Weights of a small transformer language model.
Size: 5 heads of 64, 26.9M parameters.
Architecture: LayerNorm before each block, learned positions, biases, tied embeddings.
Training: a variant of SOAP for these matrices, 517M tokens.
Each number is 128 + 24 x the weight over its row's rms, rounded and kept within 0 to 255. Layers, rows and columns count from 0. The size above them is the row's rms in percent of the matrix's.

# layer 2 attention output (transposed), 320x320, rms 0.0812, rows 62-63, columns 128-191
size [ 98  95]
[[108  83 145 132 153 128 152 149 139 117 163 124 124 106 113 161 149 183 133 129 117 138 130 126 112 103 106 144 161 106 148 137 152 110 124 135 118 107 116 128  99 147  94 147 108 133 146 130 138 104 167  87 114 117 139 151 156 120 113 149 110 104 132 102]
 [168  86 141 144  97 154 139  76 118 129  99 107  95 104 108 155 142 169  72 130 114 107  90 130 156 123 108 161 149 122 106 128 148 117  85 118 141 108 118 112  95 163 151 104 146 110 121 155 146 150 124 129 141 169 139 142 156 102 119 148 127 146 128  78]]
# layer 2 attention value, 320x320, rms 0.0703, rows 63, columns 128-191
size [ 96]
[[100 104 132 133 153 158 122 142 130 151 139 153 160 115 151 137 122  98 138 131 131 100 141  82  98 103 143 121 111 120 117 130 158 155 121 141 141 128 162 163 134 111 125 136 139 108  88  75 107  90  99  88 124 120 145 136 116 118 122 148 125 123 135 125]]
# layer 2 attention query, 320x320, rms 0.054, rows 64-86, columns 128-191
size [ 78  82  77  87  87  84  80  89  78  78  89  86  84  80  73  87  88  77  82  80  80  78  82]
[[131 115 102 125 148 116 131  91 106 117 109 106  90 163 155 160  80  84 129 138 150 101 129 136 160 110 127 117 129 123 102 153 149  99 155 136  97 124 141  72 125 140 144 128 141  95 127 112 137 135 107 131 118 137 157 121 149  84 141 131 112 139 165 144]
 [162  93 108 106 100 184 117  97 133 113 158 128 149 124  92 147 127 141 101 116 115 153 143 130 129 136 126 116 104 100 144 150 121 141  66 152  81 133 104 106 139 163 160 112 176 157 106 125 118 155 175 131 152 144 177 111 124 128 122 172 137 124  93 131]
 [150 141 167 102  77  87 166 130 131 146 126  83 156 142 155 106 134 155 107 123 136 113 115 125 137 111 149  95 107 105 109 118 140 147  99 119 112 108 115 132 156  69 110 114 134 127  79 131 146 140 122 161 114 114 130 115 120 130 103 114 143 143  86  78]
 [168 183  80 121 127 129 114 124 114 138 110 104 116  92 109 130  82 146 129 147 105 105 142 145 109  96 160 119 123 168 161  97 145 114 142  99 140 112 114  95 149 122 175 131 123 138 113 140 160 138  97 179 142 125 110 162  99 155 113 161  82 146 140  95]
 [142  79  97 107 137  83 135 147 123 126 165  82  87 124 109  93 135 120 120 145 163 124  96 140 125 108 108 113  92 113 135 116 179 125  98 111  85 111 127 101 133 126 140 106  88  90 114 143  86 163 149 147 157 139 180 128 109  88 115 188 109 111 123 132]
 [ 91 102 158 111 156 134  76 148  88 123 119 108 119 148 106 150 135 129 116 134 142 137 161 125  69 110 134 113  97 120  95 132  88 152  84 153 144 100 110 117 111 150  58  97 130 123 136 119 155 158 104 131 123 143 126 152 153 129 125  94 111 151 172 148]
 [145 133 144 136 139 128 127 111 121 146 106 126 114  92 133 128 143 103 130 159 157 177 150  93 137 153 104 141 177 134 113 117 105  82 138 139 138 132  72 121 118 146 159 106 125 128  97  87 134 138 160 121 120 145 139 160 141 109  90 131 132 110  98 100]
 [127 143 124 105 145 130 114 134 156 109 118 106 124 129 126  95 110  90 122  97 153 150 121  88 136 128 148 142 146 127 100 146 137 161 149  96 122 127 117 118 151 110 112 116 149  97 155  99 122 140 111 133 127 103 144 130 144 158 129 128 114 110 159 185]
 [ 87 146 155 142 118 183 143 105 119 116 151 119 147 168 110 114 101 172 109 140 142 118 141 164 101 145 179 140 123 149  96 149 127 121 162 154 140 119 135 129  95 169 102  95 167 167 152  89 121 139 116 118 118 142 127  81 127 124 128 126 107 142 111 112]
 [146 130 158 121 150 105 125  94 101  76 166 166 143 146 146 101  76  93 179 148  84 124 118 125 120 180 168 163 108 169  92 115 129 141 129 117 139 133 147 152 114 167 106 121 182 151 164  85  83  91 153 108 122  89 107 128 160 136 123 140 141 164 110 103]
 [132 105 128 141 193 129 157 135 122 128  95 134 133 178 133  96 163 101 144 135 143 120 138 129 130 130 147 190 125 137 134 134 113 107  96 111 149 150 104  85 114 136 135 126 102 154 141 145 136 137 100  94  95 121 133 112 129 133 127 128 137 129 164 164]
 [138 146 137 117 130 138 157 114 113 154 146 146 217 117 140 121 123 170 154 162 133 158 125 123 126  99 148 113 154 131 140 144 145 132 175 127 163 136 155 165 129 131 127 129 175 135 160 144 140 121  98 167 131 150 118 166 105 168 134 113 126  90 145 117]
 [120 140 125 119 114  73 182 100 142 109 102 102 136 158 109 142  95 117 118 110 166 158 127 106 104 106 149 161  99 131  99 127 114 134 125  91 145 130  81 101 119 136 131  95 135 111 139 108 134 136 105 108 116 100 166 139 153 132 159 142 104 135 166 105]
 [147 136  94 160  83 162 108  96  86 115 156 126 130  77 142 131 108 124 109 116 143 155 145 135 148 104 100 156 143 159  94 148 173  91  89 142 133 120 118 137  93 148 149  88 188 111 126 140 142 131 134 166 137 159 111 126  71 168 134 108 126 144 159 125]
 [145  90  89 176 137 133 128 134  63 115 164 102 148 116 138  82 123 160 110 109 150  95 135 101 147  99 133 154  67 119 100  76 149 125 102 126 109 138 100 110 108 141 120 112 126 120 150 106 129 125 175 105 165 152 157  91 119  89 126 122 139 120 136 150]
 [125 127 103 149 110 144 126 122 130 130 138  98 110 101 131 107 109  80 156 137 126 105 114 149 134 117 144  93 133 131 126  93 154 101 112 121  98 113 106  75 136  86 100  99 123 155  59 118  82 162 130 146 165 142 138 126 121  94  72 139 122 108  88 120]
 [107 175 141 147 129 138 136 104 132 164 147 116 116 131 146 144 130 133 151 136 149 119 141 176 120 156 156 155 130 135 110 100 104 160 152 135 156 133 114 117 143 133 151 153 159 111 137 133 146 112 138 125 142 162 105 129 162 145 135 103 173 192  84 105]
 [137 156 129 119  94 114 133 133 139 157 157 146 111 112 101 181 153 159 143 131 145 125 139 134 103  70 118 121 118 185 103 116 124 147 129 135  97 123 186 171 128 131 154 145 105 175 129 124 147 134 210 120 166 153 141 124 151 115 115 169 128  75 106 149]
 [113 114 106 118 140 116 123 101 128 164 131 100 101 132 115  79 120 123 100 164 115 145  95 133 121  66 123 139 122 137 161 170 127 141 101 113 137 136 131  78 118 136 149 126 101  50 145 141 117 127  97 187  86 153 160 152 149 150 110 108  70 162 188 111]
 [169 138 130 105 123  95 150 131 186 156 126 178 102 134 131 120 145 132 174 150 115 114 109 191 118 164 139 157 128 144 150 120 106 126 120 133 126 137 122 124 124 143 133  86 138 137 157 129 118  93 136 148 137 118 149 127 104 128 134 146 140 131  80 140]
 [145 121 149 130 156 131 143  82 136  76 132  76 134 137 150 168 132 103 105 121 120  66 134 107 134  81 168  82 112 133 124 123 158  99 116 142 130 114 139  44 146  88 158  95 153 121  89 130 131 144 102 149 142 119 139 114 151 111 120 160 163 105 134 113]
 [148 124 133 153 136 122 140  84 168 134 134 126 119 163  86  96 115 135  97 146 113 172 132 141 124 115 180 163 130 101 112 115 119 142 130 138 130 130  67 120 128 148  67 122 116 129 139 166 109 132 145 118 111 141 117 151 122 167 105 118 128 103 116 110]
 [140 151 107 133 104 115 137 129  79 132 156 127 128  83 138 109 150 130 118 136 155 112 137 122 102 162 145 131  99 138 133 144 151 139 134 184 100 134 133 121 127 113 172 150 115 174 106 152 124 128 116  94 127 174 117 133 118 124 129 163 138 162 126 142]]
# layer 2 attention key, 320x320, rms 0.0528, rows 64-86, columns 128-191
size [ 76  76  89  76  74  86  71  84  73  76  80  88  76  75  78  76  75  76  84  82  72  78  90]
[[150 133 101 103 113 151 114 147 177 108 154 146 132 131 131 158 108 171 117 113 140 110 123 104 110 137 130 120 113 152  91 106 134 116 150 106 169 122  95 105 128 122 131 131 112 133 134 147 143 109 104 133  95 143 131 110 171 129 120 114 137 106 148 100]
 [122 133 134 118 175 142 104 120 128 135 100 128 101 122 115  93 153 162 115 145 100 173 148 122 117 115 157 130 123 131 144 144  89 111 115 155 192 151 125  95 129 118 123 155 124 123 163 167  89 122 151  85 161 124  95 116 193 117 136 114 115 142 152 164]
 [169 103 109  97  97  86 128 119 128  82 137 192 166 132 141 125 136 142 167  88 114 157 160 102  83  96 159 136 186 136 142  87 126 105 113 119 134 162 114 119 125 114 142 111 165 108 108 118 122 132 147 150 124 164 108 124 106 138 152 133 101 132  78  81]
 [120 125 140 112 141  78 125 116  81 126 134 127 150  96 113  99 139 101 132  93 116 125 188 109 104 127 114 111 143 105 115 118 126 150 110 139 121 128 102  76 133 130 157 119 128 161  91  90 177  85 135 146 136 153 133 154 132 162 103 139 100 153 126 108]
 [144 142 137 159 140 117 127 136 134 151 113  88 131 115 152 139 147 125 141 135  90 129 128 135  74 187 142 167 143  83 126 117  92 123 118 111 136  84  61 161 110 124 115 123 144 120 150 171 176 134 167 132 170 148 159 182 112 131 115 105 110 101 167 111]
 [164 148 156 148 143 192 154 132 135 156 118 140 110 134 109 116 132 116 104 177  98 111 132 121  89 117 105 119 108  96 108 146  87 132 130 158 168 159 121 141 158 132 109 120  96 144 138 125 125 198 120 153 109 129 103 108 174 120 143  99 159 103 185 152]
 [134 115 141 119 100 131 173 120 101 140 103 123 109 100 136 126 124 183  99 124 110 127  89 140 112  93 139  96 122 133 131 126 153 134 126  84 133 113 192 122 131 132 102 104 126  93 148 118 154 104  96 117 106 151 106 142 160 102 127 127 107 136 155 131]
 [130  97 138 135 164 150 147  85 141 158 121 120 146 109 139  83 108 121 138 181 105 142 125 113  96 119 141 130 118 157  85 131  98 142  86 153 135 142 126 167 139 106 164 109 102 137 134 130 132 152 136 147 140 152 124 101 119 117 120 138 152 133 129 109]
 [126 120 112 138  89 128 126 100 146 117 111 116  74 144 133 136 107 115 163 106  88 140 107 158 157 160 151  85 144 143  92 138 147 136 115 116 132 147 132 108 105 147 106 134 129 136 128 136  60  94 123  68 132 118 120  87 118 135 150 156 137 132 154 183]
 [124 100 163 149 148 133 119 154 170  83 132 160 104 134 171 106  66 169 137 103  93 146 154 121 127 137 120 121 136 151 142 107 113 109 110 138 125 165 126 170 133 142 125 139 125 135 127 102 130 131 140 141  88 119 112 109 116 112 137 148 134  92 154 139]
 [151 185 128 151 135 116 112 175 194 147 127 119 118 177 114 123 115 130 159 100 143 149 137 122 116 120 150 132 108 115 124 147 142 143 135 137 104 161 138 172 145 146 105 167  97 127 152 144 117  85 136 140  94 119 122 140 121 160 132  82 125 114 118 146]
 [129 178 112 129  80  89 112  97 140  80 114 130 112 134 121 112 142 102 157 128  85  98 173 110 102 115 116 118 136 134 135 138 178 152 102 122 166 145  86 124 159 142 139 131 104  99 148 160 129 106 124 109 101 141 107 113  96 167 148 116 115 154 123 125]
 [115  84 113  72 177 136 139 114 124 140 139 128 141 162 144 139 142 143 161 185 180 126  94 141 156 135 190 147  53 144 144 137 121 110 109 156 117 153 146 106 149 122 111 130 114 103 136 119  78 154 147  95 147 149 156 108 126 117 112 101 116 110 174 152]
 [111 143 144 143 100 115 110 132 179 165 107 116 155 122 114 126 154 142 143 152 163 104 155  69 123 165 156  90 115 115 122 138  94 148 132 153 130 123 146 114 124 159 148 159 106 154 150 143 132  91 102 106 142  91 116 133 139 129 148 109 146 131 129 130]
 [101 158 182 161 128 134 129 163 121 159 106 112 135 181 137 106 125 109  76 135 152 116 171 115 126 170 100 136 164  99  89 147 100 103 117 127 163 165 118 108 121 135 126 156 145 127 122 129 127  99 131 144 133 135 118 118 127 146 137 156 162 108 159 133]
 [132 113 144  95 123 151 127 123 120 108  99  51 127 123 143 187 109 130 187 110 116 152 139 110 122 143 120 139 122 157 108  78 112 123 138 107 136  79 129  98 119 153 175 148 112 114  96 153 177 176 168 134 153 147 121 127  78 145 115 128 147  97  86 124]
 [131 102 105 185 113 122  79 102 137 142 119 105 125 126 169 146 120 123 100 140 107 163 124 148 129  98 164 111 164 147 186 120 123 152  85  78 113 138 128 105 146 123  85 180 114 131 109 109  96 144 138 148 150 159 119  80 114 131 121 138  82 132  91  92]
 [ 91  99 107 124 115 174 141 137  71 114 130 149 153 133 157 148 115 109 157 145 117 136  98 109 137 157 131 123 122 139  73 136 118 141 160 154 109 108 133 108 144 114  80 120 131  78 103  91 110 136 139 140 147 112 163 177 151 113  88  97 132 140 111 113]
 [124 196 134 148 107  79 137 136 119 126 108  94 151  81 124 127 153 140 136 106 128 147 113 135 153 102 100 132 150 132  98  97  95 128 157 148 135 163 123 173 106 135 129 112 139 156 141 161 132  98 162 141 123 119 122 140  92 151 118 106 122 147 144 107]
 [144 131 117  84 180 115 106 128 104 113 143 119  88 128 134 179 133 146 117 173 123 117 116 132 115 119 161 132  91 106 142  92 113 129 109 144 144 115 139 102 142  96 162 110 149 135 164  99 154 147 128 102 152 117 125 164 132 136 109 143  97 130 106 102]
 [167 126 103 116 121 137 133 113 127 109 138 121  81 145 130 109 108  81 122  93 134  97 139 137 122 160 143  78 120 127 168 116 128 123 174 130 125 101 116 205 143 156  98 151 105 145 177 142 146 119 142 147 166 175 118 152 111 117 165 147 154  88  94 128]
 [126 169 155 103 124 119 107  96 148 105 136 146 147 126 138 157 119 123 119 151 123 133  52 100 155 128 147 113 106 130 111 145 151 126 163 113 122 121 115 137 156 127 128  86 166 122 155  67 120 153 103 132 136 131 196 100 101 112 126 124  96 142 131 131]
 [154 178  94 138  97 111 134 116 123 112 159 110 147 125 168 100  90 112 117 114 111 116 135 133 213 105 106 139 168 109  92 143 173 116 112 118 120  92 123 104 139 170 128  93 130 141  88 166 139  99 136 134 187 115 105 167 131 150 129 117 122 140 153 115]]